Part of a small language model's weights.
Size: 16 layers, width 1024, MLP 4096 tanh GELU.
Architecture: LayerNorm before each block, untied embeddings, normalized queries and keys, attention and MLP in parallel.
Training: 695M tokens, 10608 steps.
Each number is 500 + 40 x the weight over its row's rms, rounded and kept within 0 to 999. Layers, rows and columns count from 0. Numbers have three digits each. The size before them is the row's rms in percent of the matrix's.

# up: layer 11 MLP up, 4096x1024, rms 0.0767, rows 1050-1076, columns 0-255
# down: layer 11 MLP down (transposed), 4096x1024, rms 0.0646, rows 1050-1076, columns 0-255
up1050 098:509580516462485512447536505497491476530471460482502507487446505514502512455520498539496466463513478549480498457504573560472448537502538546523457500493493518447447499486533571545576516487481491479398556484516499492583535553539480489506491508508525486534497455516478516514525471474509513483425494509553514426458443462415464502497456523535480463452523431471488566442568428435498483505495426487484543621523558481545459470566512542506490534468487510510563433579434546437502471506409468477500502461479433484499555474472496542476491561565591487508481523528492442515547490556483532491514504539516508569446473474487468523516518515509543479494525414515487418604552481482502462466488515524442443523533467519577559521424504541529488510485462541545479522485486485460433427503544495
down1050 094:501413568496439503583581467509517489490464570484483444563452431518500558531492412510436512550459498446569500491489480384520482557497525453457488483550496439519426517489432487534453493483443442481547453481508457470527504514528511548504524434478482535523500474536482428487460527462495510550507491587442565478506514568466479494439448517497519497524475532379492492525438504493558441538522441444461456514450470471450520478489530513432519508457487491450449493436511560487406589530493488494461457498477497472490455517362476417513517477448475497472462569514536543453444463477506481479507456499553547429479508477492462500496548474459511460502558534508529548485573455469483490482505441482538518455451487514575547420486500468505449442573449452530536491538518470467519442532462534
up1051 100:494544578496438530518532517472483507520502562501531542460552484477549525488546517444488502471534449571504544452521523457507497488493509434480593585478501441513516424475509474476515453478498567536517495506559474509516533487501450526506523465580507508583484501487549573503535521471466434529512474458465428472499494523484514475504541533552530528486468472498509446472472506424503451539439551502470489448470468525454462506494483555514540529499477444579419510440497528491532559519454449535545470435467515458492514507525527497518545494464523536489414538508408504552460477551509531454403495494520473490516549441538506520535531559546471549423517468532471526488441471513482483547500486511469492416492508486432548547522521501477572462497483520475463541567542519530530496511546474
down1051 099:506411474431499499542490473482488476548550494535439494504455388535405491471582491455513464462448495479465526529500552505557526474493508527436563463435474464491537472467453469467561434535410443453498447470539490502511455502499468487485528521521480498528461460504532443474569497532540475523513486535502471467489431484540484566535490482462524505480495509471477501478551513516501458504489520517499516491465405488575495436492519434522437392451520524468496504449507512480516549489463499479496470437563543505419492543459470481467497363478568529473526529518464432439514490464470541535399492394424529499442584512417505501459521516405412543578478479490538530505455584461463535445500539458417497493468500536526459537489547461561558532477467496530510422479481515496490494522563483
up1052 098:501479485503545530458474493503440462519520489530422497564450501509502566485547556582470501529463457520524498528433486503502535536537471482465484483486464523484527520602542505532446506529462512495448503476544437527492499579490476499496486586496549437438514522453531499488464559555474491507505530461531538571575496461544525498494479465459502529458476496565517468428390511433449499445600506591470507480521524476518532482422419574510512439501539490501491502419474566538483492522499467543460469523513487434572489493458490513580528536483475495474557450541509496454458515509516480501568450448501452527490502468465475548554556479546494502449514532508544524502539519551456514518537579557509478486507434589506472480515485463479566423558495466478431493527547499536504487545529459
down1052 110:520511509504518462495494460451499472468502503548502481548508485530471554575497503474605484523506538532428438545416497461519517543538539514557535479486414492499523500539498515489452553497497513509479510525566553546446448504498456474472513455523532486510448525493457444518495530477453461434519520432467498475541517549444456488498420462474467499406477502493498468428502503437497506494555458474444503455516577504506484497470494473444491446480496469539484527517518486517455479523499493446513504453498379479465412453514468510473482565456514502498514506530397476445471395459477476514432536443552485510490471520585481505585505501438526533549434465489483448510447459460492500454462469431471425469518540497574484426484522518500465479482512483462500433505579452532505540505521477
up1053 101:468440503517428413456598555491481528492438495513495493551518487515558492525529473476437441495483503467481527555494493510479499489450500518469441492474488538499468521592546540559468524451421502473521519466499504476450481499494487492492499521509508521498494523433576568471451525464517470513506482487480480502479443496525517491443513396542519450456587548478498523517440575570576504520423516497456464474573587534457476510515495533583464462429443529458507574513507525462506442491487472490406432483554549508432469529491478506483540507576547523500525568498507525523527474547457494501525518525486469462476554518435504486554532502472497555428535566510498481494503508464456425542485536499558532487409495532606541474480433478472516526482483493498489498513480467547558511457504456
down1053 104:586532543521520540480498393499540452372469415459520539478486545578539509460426480507488444475513496528494491531543492504549547466485530418528555452472488481484467512470459531490484483533542469500408554419484494490429530467501470507531481532444546535530457565455526477476473447577491488546536495497511496600492507522451464524482516430535511480517459492401550469525452480557499494546488510492521475505528458512496450461529483577534473498488442514456533500577539541458444450552537467510521440419415449457496520486539522494476526486517480522475484463504518532462487480579496536533433466467518450471556490511470504543440538593496457549470411499514514492513445427446468479415435480480476491525423509479481490514568459531499570435481515470509445542500487457547530482532490486
up1054 097:461488476480549554533496481391467477516461407508537544455511528533549502466417459475501526472505478492489528552431554571505454512453475499463442496486457470502453419466477430555561542456597457569459498458489455524507454557465507533449507506491532490425577531424596481495474527525519533417446463523464487521534539547557497518412491544400499499554588476579505514485518508488479457526552583526509518460557497438544456520495588456493461471522535518401441494607482513465443446472488475467524452480523482483488488588438531435585557560515533532459482517524441495438524497538490495527518474479484547539527455500554499514435537505589488482619443509451552477445526479525514520430510557440468484516540594443545538470516523550509428473503453457523542491545498525508510432501484495
down1054 108:555439484530436490557496518547450508479477523477536517542501505430500477467517470505466485484462474498532502495430466495448510411536534494460479540502467521476489542498464444472518417480484514415501536457471514459495518541429484463478463391470501463541527495386505394490486494479532518522474520492487506487531553560488406495454453437467451495437531555433425434541446477570529510551500555494452448527403534471566494510523492519531518510454470549531500491552542527530491441452524436560510522494521456468534462499470487545550466496461505449475523513495461510490522460374541503457528554491532473503483490563515539491504474517543433486472518515499467529490537546592476452546549582462460479491538503506470554516531470460457464490524473476519438505471460510574457534444512511
up1055 099:569532517563511558496513537453485475502573577583543520488426537536485479422486528536517503452467500551469506557512490523497465542474462435536514494548500572452484501477449558397496527517510502486467447563484594477491428497475502494509509423521524510460450476477443471505516438502534574448429428580474566487487560509442484535526450580512515514511500498525483533501479540513524503472505497439472418457499507401501482491480468497558475546453521544448486505460512535545487417530515507488513513500491490484477506436553483474489527451514464489499530492467509512559513537475540555472463521447499466540441495476525506490492526410545557526541545511487527590482501532511512482535513463484538475480580482476544517450530543529468439539482527466506516471474480515469558558537557583
down1055 095:382532436470449496396490497541488463495510515419469482513476437563569498424590489475510480470487575475482470432432504490504498497500524562481538507471449496499458540461499519497516432446424563473510524508463515495464578491457485494482591496472452567465489476493518507478473524448507399459475516425475455520521512462512530500445542423465538495528514483553486466498419519532477532580411476499527502517455547459532476475533504505435499531493551583508502482500544461576508489518491505504473565511470549420515413466522509540475467560446514416519484473533491461502450551501555502470472512504511545444475572460468551543480519528475498551558478463532427501444474457545494498462484421478467477493490407436467507510490492486488430472530400455452500518559485507497473562512521519
up1056 104:485497481480509494490497524522459444548491503537491489490454535533519553517540535450474519387509556513488494494496457525563507495507566475500457458485502521448482568520582507519541436476452455457523558455470445436572500573477568464520500493440569561476480464477503528541532465506531549491496537542482571481468473559469525497492499499520523478523464483445383462452486534455507483506558522443490461486484551363418490524473517503501527449497457464556499433472473503486480531461520481525464451442502483468535457590562505521504521486530449589550528518506515560539451525516520487423549467492519493484559504522558433535500506500437511410525478500577497543548500536451587475443530461475485473505453476470493494590530544490453486478494484580531525516559534485502526515483514546
down1056 096:508494498493499516501475465486478454523511571568515474453519460532557521516555444486542562539585471459546486478542514439506478386496496478522510468499495539441502493377548477523549461537489513542442442566486497483562469431452486519404488565562460515456453545532485549481482518483432490478499532443579451459526534492440537530564483445542563425455477504500467485515548539507508474427477552516484552515481543515492473468501470512463462490443451478514508532460537498479521382448542470496444492450505490439473441524458482536455537457490451481513473472508482516444442541483448492417554478510489413513472591497493587430554459492466474467536484442536454584521501505485521495490509494422469455452472511446480499525539536492475469463457537456492475573473501492494543497438436467
up1057 094:472511570509484456426471475493476543532507476473490422486484506482496463445486476450449516459441529476530517528497546524432517414460437530455507490550440584517536574474473521498493456454515462441508506524454381479449415472493449505423444477489513461449558380459511472438495427499510526449475477499532537516588491460508560520572562426569468456469446428522490504468480526557465545535492465526498469455533552464465453525478457551450529541483521453549535465497490493529467469459468446435485473501494552503572543493541502492482528457466551478469486518448496475497476536512552520459539543483446485466435496505471511463421516487554473472493491535541558456540566472515578464497552446538494514521499473570469466504453527500524443469533468450511500532430485444509440495535510487
down1057 088:501549467474542521466414517481544480527538447514459460550460549460522502529481476469485498525507562527488421477490506516453452483499566492490505523511523455439475458557431556576559470503494487449484524514482510474517535449551523494577500505500459482446555473513498442472529537544481453497502417537566481508490478459504519492469516479455528554509464489486489479527517567564472462533476435512509544503485522550482505521558522526530529512480507524511550576552507519545552479531445526466542564462573426402491491545527498522498500517509455516528419476458470457454529471478439473467486464505522475488466483475452473477510525442563540515499516486468498530550511485463536505465498497542528472506449507467425529447506520568460526502498529445544527515562429464488462526531482459
up1058 100:502427535425466486496523522539493462511475407529525470456473624498453474463519447524493480510451502512457449489488521461473477502532504490455510467472501491594465494534392495478466484503525439509470511535515523463521512461498517475549486509506557501458489494491444494565457494481517511517462512478539446526490485505479551490551451527515439572483477481501542448546546522494536467546465513423481437527489545581512468502536521472521482482456580555491532454514478566486494495505513470526531468540552474488469500496460485431521434554477563500503538487560483488434492473500516483532524505521535454446493377557491496530441407511473503565506500512524494447476477486529510535505469530469536536493500508515525467507443553512563553496488603506501450515544521449514507555498596483
down1058 102:475515496526510544526429439473516509488540472484493516476424539490439480474514412516487437533564411494477491507462488479573476501501564431521522509422479419549452530479483482443531546538462381489504507484431534449495529450460489499485455546470466523498557480437517543492488521469526469555479451444488520517504491416464524500464409489491418561533499531452561405520528490494460479502498449466446465559444458455513509515525454433570513502476489526536534494447620561431521546471500551470487534551496507456497489515501473485522472459438466497498485493456476531439473440508456516520439529481438438496481480611508427471486441574478521458505534497446505552465549519497472476535554508468542438544542538549441454538537526474475489490478501497473484478515495495499447609509474487
up1059 097:593426387523485563489444528593487459613513498558516482487470545567458445494512539492535478511499462507461543521577538456450435487443481465491549512485487595482489500486517469480550452580509522475462487494459491458525514520455533524499487456528556521505536443546546512459397472471494525490545521483484570520477501420508551434506485551598528575574491542448513477459482435499551452517508503511447491528545549526586572511509576550522399472532521477534489411544434564499520530548590523461504498457514496459504470531484520490539564492517407571516513520477493440504424456565546517544564507481547558458484501465520510477508471532547505463511448521510533434555493456515548501493527484487523440462494552479505505579577469522497488518531542521538428513555479469464512563519532499
down1059 096:509483565492450451473522431470491467500565523529432550502562450528540517456468515450433426460548489551475539549490516474476395458374437451461506503500458466501423511482472550481480495545455472470465475482473461520447447470374442546582472504500447548458545532491541488561481461558484446485508447498457452478519468484539467470445492485446554454456473432446486485492452445470519466493482561475519500526451517465433399486510520531415463445483491490520493509489563491540471538524547489478471474518480513507535469464461465520464477476478507581447515460462483503520494431497495513452501465418425402388484536445450533446431541519512477537492476533526537478438435466462506490456432501441476497547418498453538512483478488498505496521443457581492448457524521531433502542494470514
up1060 096:563449472487495476461486634494538472520512511497522484495461576453443464534527503435547527406419455471502441462436467437513520485475504504551468510478476548503471512454465484514448488515500542499482457523502498539502453538568505495515477535464480573536480531472419488422539557541496501537477541501508484432541424480548528438496459513488471419479508506497528511486469505520531512439519448468494440487464454500498480608406472526593513490526507487549487519491471477507465548484468460489480567505440508424578436489478478508498519499500440508498477549487550452516473514482586506527545491511480491500543584534521479558475521591456468511545562529453501541455505545525475519572481548506526500504512529550488556446536471512526530478482517536571508489450464484550541524569446426
down1060 084:553452498511529491456424485447494436540502455521442459472517488561466508448479508476472511496554470475550556488517488539545565560489506489477453474525513471568558469445429497526519468480541422466475588444511501494512492460547429465576499483467495419503473498370528447603501524512456469535491488484465499482425495497495507457567480487504584412442509522549549427461524454492464477510529442500478499466507491583444468432467480450448530485502479447488523414496430546522516471422482543472528510533475490476415498505422487485465496514497530424447527531462450493471505468500494528488639533525469535451542544575459550539492476501506451492438498479462430433421512479518491529479506448540545448523438524518543506487506445556446449516483514583408513510474438458522463516422473530
up1061 098:470451452437485441509557503494515431522457514474551469391460474537478454600486526418457504442522560500515524511458449470513517446442551513505441522574487525535460531534497462511489500490550576518516481495541566542519431554503464523464500515492529539452492417513477543478527460527482566507402508478517508541457486490525562481470476519541492471496558447472443550486547536524511556491464507453464518493534448432489431458507506469421541514502492475518521466479524439459497496513494553486514523547515487520592429435472478479494547467462474455409491524399425515476522531506422468458433480506442602548466479555416495536520487426450423386504484498558420459525447546515434582460597575512446535537526450493472480506455526493519548492575555493459399523513471476489633497568490553
down1061 091:473435467494505464475461474486441500382529462556524509505429482475524472464502478523458418467510464556476524530512512475541492493542482550464520466479518478462552504476507465484455440440455425454569460587469465462461470520456490513492486504522470491509469490481497465516529525489444530475488564472458483489458527444456474470491498499404497484510498510506508431521501474490528428483534461513552465511444467447506461452438555498486492513488487514498492516470522518502501498502476424483451506486465451459461571498500487525480465465435465483482498507522498554556484513441509540476529525489399517534448459543484470487426474469474516573479550529501540449504525460492451481524491477476538433409435520530469518471604455438495503443480460483523482444524475457460439525444482481
up1062 095:569584475495499467533484553500516494507475509465562498477495521465421526537523492524496467566500525507471458506493541493464497503512478545480490480483535516562442519478524537486561452499500452505480522513523512514465519516519471503553457563507555466534523495450561535486545386515453500529523447526520512474465467462396437499478465498422445523472550529523511495529468455455502453564524487526489480506522511498453460456473537436428581453557472490546534538486450470498495613475492492525499516520545466483479493471530425481555480577491493551486480470525549512505437548468477472464500508481461528542544470482565486477427501585531493533511507377502428525525535445408501525504465431495520405539523497545517496512460550452612459481493508497500423470484480481488500533551598563
down1062 100:489499526482555531539503535526481535485517495524538520499420504511526455484524518466456547481497485471413432474582461502438472516433522489464537401552513471457417528502431474496507460533501533478475464469485453480539449557501487522487492430480480440514576551509476452467458531539473400496520472497533473489463507498515469496434448542483519508549511530448514495502564510463373400476438443466421470449472436441488584452441494407516571497457596459489458471524532501397497530489435485457493441482433574488482455460510493547471443466465496506488447483530498490447504465487521480523490451472492499476463492479484399496524541473532553552484504515519434500558507437436513534466525472473508478532472420457520486498465466518485495512450453492438430534483426484434447463489401558
up1063 101:519495445493483473453527522448549560524431497464512505513503529509537523497564506472430550487451463469456470467456441459551477431440465503473568462486507597419487507477528533531446503516509517521481514486471534480455479538494484443493467554488451477487555534500516571536541440472493520460487469554517531470486491532470447526538530431441507430549483502506467546515485505472520438505503554481492519476438498482430476567457494548552576520442475579597465494493483471499490574530510494484504589571506483535470530448536488542494513525446471478473549522496482468491521537429515483579471494524493467483485517496534509531458517512505532531491513439525521504577527541445436484533481515541549590487478478536570463576498511525431516508473514476594487495509515456523498576551541529
down1063 097:593528528512517545533581517582582451504492523560456469470515503496527577501557502580556570531563492471469481496511531481514481495428512546559459427491496457543513508491522456506567477452477546502501447560464584514470553477441520507519529528511429549492506484480459493461465544523573560537502520490497543521598512489558512502501513547477462470485546483497471597523478532485487513545563459446530471487496536494497510474522520539520498475460590582546527495507415555539454504467485443550430424484493618557432485512449486468529518482499536463464511474581417461466515536515479525494489538596559511516503505483468590492472548564433502522506557559496491499468478509518505478501498500513505478554440550546479475434529475448562514588501496579430524537501417524474504492512518520
up1064 100:533432522514505536526507397478477522413478505428484523527534442492452491461449534528568468503566501483440514492440526480444539511473609547469546507566483486448495601543527402518463419463558516485537502567516435478514505480506521510492540465468493471419515491481512471487442493483475485493456526459502574513459487447484494452423448541471477560470418415533514482566498511508407542497550501466482511503466532502507470458497480523479472605456522500556471520513508410560455465440535458462560512507524538511518445556488586498517502523504531451485524477483494481419496421525507452420526504536569489510475461497484442479517510545495478506487530496489524505511465553429399529442517493517527582458501463534526576492507488446489490498442518458433483397552509539515473535510518399
down1064 094:525526469491552474491504508474535501500413506522505480491519507473484532600512518580447608472526541556500400522577519531498453508569495487508482505483481482482566407477492542472475506537494521490426508505457483480494458486468490443502484492471481528556558485509394553519476486514626466512482464544471503476454542555500557511422431527534535456479528452526579499449552531458456482487478548462534466531394495488476620501471521504527530507500480544525545447499502504577439511493536471502568474536455513528507509470534501437480481462530530467543502515513434555458489468518519526519496489455473489474463474522479441524524459503456517428556525508541544486439448470550481497428486450528545499470494477485531516533535544458490535407525497466548524488482494456466557499488512526
up1065 095:589555532526456464573439532549499487506508508434526426459493471525496519435565533454466487544493516499551488540476541465579402485478514538441437495452377444531536451456550567520490434506496469521509542473415546480477423536495557423554496463560490522485477476472464498486540516543497498532426443486448490510504536453501489588408572533598480511503525485586508465476523508445509480517499515403507511500496517479434420471492565572471470510447515460459496555521542469497483466601504539481516486489541529534510502435519463482439510463526501465438434509488449528525474528477557577503558472449570530535513519484527493530512543462497515489546533464535471455487459477483528520532447454549522530456529480477543465499487569515465531504514597498520487451513474508486591444425449489
down1065 086:468525455541555495427470504453507481458470522553483538484446476507525509515481554504518443483539549496478474464490563487495558480478427504545573530498570527473509593507500497520488546499521540575451386501530521509526478439500480562488555486525536517570531510490537457546511552449524441482587527479503484475459559526487523437464507474450516475541438567519529488497458503562545520485509481485542574513499447531547481525458508529458542507516492486511468390523413425524533510487498488425506465440444475463494506519541482543569571591536570468502456559473519495551519483560454470446416485539430459502468519553490524516501550467480529496543455509411508531479553439487515522440499489493502425546525498486464552512517538477554507464545487477480406570443502503551490512512459472
up1066 094:478519463510579510470468543521501421499481484554532490551482508468432529541530525498544479492486507514452561473578515530481530535525450448505501477490434484479494546519516493547469493480491499473459496540490548509417531444535493473520475564423489500463472456505522511476472477556508503514470539562478549492578512566511497545503497445529492466465552529498474562505443425493458466509507495495549501470492503454506434529475473445561498449561529502510439493474441445466511478482553407511513520516506527533543456529468543486404476452449460558503477516505379494548484489512488484550527461458489502531504522459443517525535559550532537447540481511497488451469527432473532547560486506475576474492558546430495572476550558506480446426598414510451482503528503540531580542476494551
down1066 097:467505465424522509472473437510493538438432471452494513472569481515519491457487499470547585454509475498502484530489488477481527513491471546536454510467488472513449450489492460510506494439530496455510458574506502582500490450516506424492446495478375468446483502512419539523464471496521529550459491573472471559533483425557443533508503509429511486560534466541511434529463497463471411470530469509467498538514526479531468512443474521491545482455517507498503529509529419528448517437517506492498503502547501455560530491526506501470527489508495499511551482539433470543543542569446499505502497473568471533536495571479404478532509522469643585499447481509567568463470538479527539527470460515465510462547461558494481506501527567472482494553533516468521529503549562469454480445467514
up1067 100:501505535381510516519526555453504513518518412543555410489489553553491446478467443436455483513522489412530569486516458475460514413442518470485500563536523536551556526446523464479503461472448539487482543507537493464435412485555540520505563540481503478502450469429499483565481482515504422546507441515461452453477494545457445467561517449512475463489440559454535523480525492508536549431543521482468491556473481520435503548533492472483537469480517540510496530479457469538569481537497506486508503526455424535476543462492489463483531447453468545451453554510485524435491454528530447511532551497549499462490518517487504413441577414495510556509461467482522585553506498486474531536440511513462501486541435536483561526452491489467545502504429506447498551532549496551553511490514465
down1067 098:504512399574482497523492426461499494452481501521493491498476476480555553524514575496450502476529478561538450503581407460533506455416529518479570397473496517499537537509493517469509480439515510525466445534431489486517560478462473441571553570555448527445522475500482499421432457493501491472485496496442463532499445478451457414521501482443528417548559474468560568468465485452464486551505503499548486509516489450417487635469514521498534494437537502463439475573496491483514504449467519459437491451449456532503456489514454504563554504479497460547597557499556533484464505522480493450452438493552533536547500504531481526515467492437439487455548556486505523524470481554555510541564502551504512497466482471432476494527502480479573520536569422574446503495538449510461511458483463
up1068 100:511475500461513599545524459528493526488511482448475471466477529533505508461528466478491542519496464531518448455454511489468555512544421510489488524536495460504551430531464538458445498510471512385438435475473540439424523422394511491549497499521457467543519569493617480413516459475524433531458516520522486489494440533474512515529485501545450544451489496522490493507531489510476488547497530543557532554566507557509537541492545522498518497513493475495488432471543504446468541591425491495457480472480437472535496526457499463500554503454518533506524492582534533463433540490555444548503520526514594467475534498535469472513574548540478450460450500483464502539562526465477479504422533499493432535526631551509450481541597427448521496584476490484499535520534522436527467533502473
down1068 102:486468453512512477439476509437473508498511480481478486520430528525483549441545519490495436517468555492463410500393567485479496494474480489466457525488491520485541528486405525404466457495553541519479535434528506540463470455525466477507523474506530483505534467501496507428522468457483461521475474476611522506469492550482534505450527546484474497469481491449534531507529481492557484448471505486529529474531530525464517501452508474471471512590469489483492532524415494521524599538478521471536492451512488550493482483435521479515524527496472465470446459446548427390429540546504403478510536576511487487521506465507492509462484515444539504468448454507556536528463500428461470498540504495480465503508475474540492515463555482585441498548526457388532510478536528477473479465498498
up1069 100:578407534453418478556496557547520513479462440645518480493467460574548465482558465458551494457468515511514548481497488502490512461531551493486550498473515484464520493531454480428550489513496409482501518496504526626439564478517490524505530462435461508507515490547510483532466490433522441507492520465456445517484515496448618543534466490497482559527588480544472484505485518540520438509496483454411521510491601526500566535391506506485431459535513503411500490467493524535539544495449513500477500501445476505509537498500455545544418564568427486495477520562484505509451515504527452469562533491514516518517485518498534485432443508513493550466460532483457456511450471364473453436524506494483535488565501481481493582546514519528440475556444476540558432536611456444523510485559508
down1069 102:505476492518514513541422436468504490501480460494484422423555508509495534461502423503540437570475487463517581499536518465553458478486438530480535484530468487477502571538468598532483482447542466453495440525473493503499484482532544468556474432499527448487521420473453438536483545502504439433558487453447480486444505544483515425453527523462500517489449451490496443459491492497500512448459437515503496460513538443433519439501521560526402484478482488461473561465501475437410490546467424429512507527460448556515520477476427521448513499424457475455504524495435506462508504465516511431488471505548465483479534519539487514457498451490444478548513486493452574461432542558534478457602461462494493531483579485411441460448506467516473416457495468478483503498533484526434453491507538
up1070 096:453497472477471509508478448488513493477439576444454401551508449475551613443572507491460527552425535487473473585462649516450472450544476496424521493456480471524578481489523491518534466432556573469562523517493535536487474525556485460552482452523471481477553446544514506563565520431533514490469481548498466510516491458550410506531470558466487538530483513504515484503531484511493490484462484575466520491482499501604477555534468541480526467580488541455504449527502545488477429538500496503539502461543435465494488499564437484556564557505485444401507521455492532475474475485506500465486474435495437514507538473495477501475511475491459557471460422520507501536581510460546507536452490486494529522537471494512517513569568469518516599486504565550507542543495527544499534514494504
down1070 093:517534527516420512477498465492557558565518531522438417463552533513470494487507503525492537494511557459529474510441492456505502438475539567469538516493475581510495522564490551483466535487462476520458521470491551547523513481457424444528479467523548459574506459488439451492517548565423547487518572513453456502514581534487470509467510517481472455498489416531548470512492412483512536567451518447561471534503409581446489571508478459444448524448551453553556448491534459484464557465468492480505502513438475504443480452552563462504504526543482504493436510502519429531496484423522534466573518479489484499499523482437484509560484478491492485450527476452546525517507559516473507449517466508534472538462477507539492518479442493433528486478430495506466423457531488510497506536426539
up1071 094:549475466533538443483533537425503559493499496512508494624440455499507517480542579519483437502579480484569512538497488477521452479513516413554427441507460582549511468462513401520466480485497497509465557537497464467520595510546543528528509511488492466522473563518546466471489477557490586445492521526495536526500473494584520490446565437499398492479436489508496459499574461513413568502457474456409457456464453506434518500465488560472499483482505477502494500494527563487593535501500594556505515450492427501424542385483450476554505574510479517443511520474474490513544563515509438491465451480519489495471545501504524425511496493490489544468472574513448468538492511496447526508511404518542554496471468536488498501519499516490532494534515527508382451531521458465498530480506458
down1071 098:471499522541452528502495517500483462496420452423496453493400449477498521455466460437498449522470479435496501459471489447485537490502494476480514420529439517437399534455536475516502453466501556464467556475529493412491505508433483486453564485565468513435427448477476475504470495375491475547519538460467534483551482472490485454472468491471481557484548526470458489463495488501471499481481499526481495550473551454488384517476607526506510495479553496425473478459552449494477586452400537455412516540456513505530478467471473505504529530559436519493559557525494447546491469471506516455541491522497457506515494517533501489459493490529419424429518499500519489514452472482578463478521465483436560446518473491514463473466466482427449470432449499485501530518528533496513540433470466
up1072 096:523542485425530475481499511518497475490567509543519422523476443472429436480522489462500541461447478473471419546475521417550504563615513462463521524503510544512554586530473597474518477518489497487572499480536492537618509447425431539505513546573513467467455565511416493548485581496511503527448435492446432535494479565495528631499468542529458476505534511468519464570544593556464485513532499442507522457476451488511530481541486542560559426506548554439486501521522449528524507508493526431523540502519477509509477573478595514435494507427512525445438508517477485510528593523502497499499457493560508517455522585465461480446468602530460542514514543537604415505509444448532507438576497519512590493473442517460450547455494489510524502514549531533466520484488519502518497565508514
down1072 091:532472495493515501476426427509500511498531480496492508475447521459443505543468494520432545480550544491496511503555497517511504490498471506634496436410565493541446441511436488505516478418544445501517603487543507486462480530505497487544503499495536509517527510504526550529495450569471462506483609507548488564488510494512505472528460524480518484470510485485543521497419500484520542464515517573500541474566565477470538525483507484500489505459468454535602454508497492566488460482448495438464516439538499540560499494499455437550462557509462496467447443494506503415477504484528504491518412502535508488477450512562459471555465482453525470518501436482472508437575541564501499490510580545508459562509478479511541507485471444467438501504479552545504531533474491478465485478514488
up1073 099:539544545479423506499525524552405520511428562534525483510516541529487492551435483423563580554568539458537560504468486456483527521461390544531543523510513497464528545521522506460422538512499529494605481523502513453591462558498516534479494431498446496450475472487516469480509473465499475513507429518485438404495494494511484376553475513501449496472531566492528482418479557529484423446441521486540479544578532571522494475507509513580486536553510554479529475440490599566456467394452457495468567515434509500474526506482583545516504503493449454496501544468594456460542484477520471494433582512502551501536473544426496490484478446534527562372457550578464441445564470501474541487507523535556561497483556424522436473551471492520534435488518445573478514504486565530495472531571408
down1073 096:541433442549502501455445414514462456507476479506497465520547410525591493449412541502472500451463519518505464511532505572452515514470477518508496539447414473488490457484502468478500491553424453471488506474404479509458469530553540448498539495498511539509503542516451441452440519524526516508480526436525502489527502480555458469465520449440466457499561495520433439567541485503439553523501529473501448512390453426498497566532590502470514545523449522525466488500546484516527510503522526512547519536539439488432569503461466519433469545473477484504547470454586532509460495494485433483509494466480472540467551535489494478512517495529521539425418502527519521473457474560400401489478526532477484541465449490414505518488558487493471529501501451464513556494539545508472475502487539
up1074 096:502537450534493506516466542465519533498542513517528470465511499513481432538516486508485495400518512514514503556486512562494513442468511497437425574504528521517489501550497512534513521554496468580526477506507529512511513469483497491586453392490523493546460567572512500509544515454485567507511471495504446522532549572500521486399486455449530513528538539556542458520407480519455528495538545468511557526506463537557501435455459531433548507517521472543433469535497579506526508524566439527497501435461456460549460561547565574545533573464528483515518483441514515431452445549468479482524475524461486488515490445490561534517527579511499498548549533496522546599584529423504586448539407488506490505493500466485461499576557514540511517451475566536517555495514512595488452517577498
down1074 086:509463574436533485475529507491490550528533498498499500469491548512508514458500592579518537542459528531495532577477572490506522567541556450563498473504485512526520482486543478510486441471492533514487514486525472425470554504500571477414552589509452556466470525570451530489484510548461490479525542538475519519524428500520436419511526503473450587523495436505520494509553509486536501554501501454489456478461463519458547548569559551477442525519518478481512484500514575533470486482423566471542457484533555470534518451500457507470440495500468613589452519466524514523455532504570513526562502481508541543489497583508409491497514601457517535504504480534513534495474460536484484603498585477461480430543570540519524482470494545515474512529474500534485463478497580516498507549505501
up1075 123:444448473574555524529547553468508545522477507487432529472521516510477500458530531490481547519499508498502508498485487458521507424498460465507518495522443479397504541529457490463522452532426492512447545499512526509539530592510526499517465505492461444452495520491496537475465481454505497438508500498499517561511457485409491528537458520471530510510499566483511470507506455519530518582506476473504514511448537529517469507480488515530563550441483450442492512557480443526495444485476412528449446582506451557524565483441450520517522534512517534506523517584480468503494514476544535439535539497518477503431482539520464474458504519528497542428475532541460529577515513461505483489441530548526526478488495451554495462432490557455500504513497573470426531516442478449421499502421519
down1075 113:451496518571487470434557458489490515494493531455466510536562520536475499522473510511534453429531455540399522494416517444511528480467446435480461493473486501456545484484523455515434472487487482514434484535495493527588552482484476441521473504510512477531466470478537545461490447472484431461510478457476501508525546507459504498483509541477438452463528522491508464508520461490544507496541503474553497567466461561405453445463490522504509480449475450468482492495514441517473476516503399505461443481484492540530544464439508548487483508547405501455564533529521505523558514466496474427495543462490497501477469481486539447474526541574498499476486519560492519503478382505456450483449532485479511494411506519508435501448538599502484463438484570472494562540501466489489594486429534
up1076 096:517451515471469591466474480517569474574490510494487527486466525445525509444474504546472504512514530446436377523459509574503480440543553519520495536552564519507445518452448504446564449494538436422523442484417487498521470438519461541525451476458490520515497450512410485485481510536494502559467600559558433529466464505528450569469457521537426548534445556516511519507475517428474473541521471586512499467405519424484498428475570471427585535510486503555585436518435483482461463454491543529504510477515505515547506498432548443520554565512452540465576407482562574477481494516534545508516448446501480504548525464582406511559468514508492466490571547559551484508506532513537423475504452452488465544523507472499440550520461519487507482407514554493472463530538536497506458436526455
down1076 100:447540420531452536557482459531417492440483468546515400462508454471473399487536486462470492515488461503577441463479536443541542459456437431502600474450501461545452435512560445470498453487435480519458500514495433444467489505531462480463524506481451453509513518489540473441467518432482459504463522512448475533486529527489596555462453443477520494453479557482452502511458551475536430474504476482489513491473454477493479475514421489518486490400455415466519542523510491485510433498531483522507420479499477466506497471497459469534462448467485500398512548459483471483436478521455410497455516502560528507478512502479476483483475406401504505523492529418514450519559482493501505483465460554474508516490557513484484574469507486473484492483459484468491432421473433455492477458427448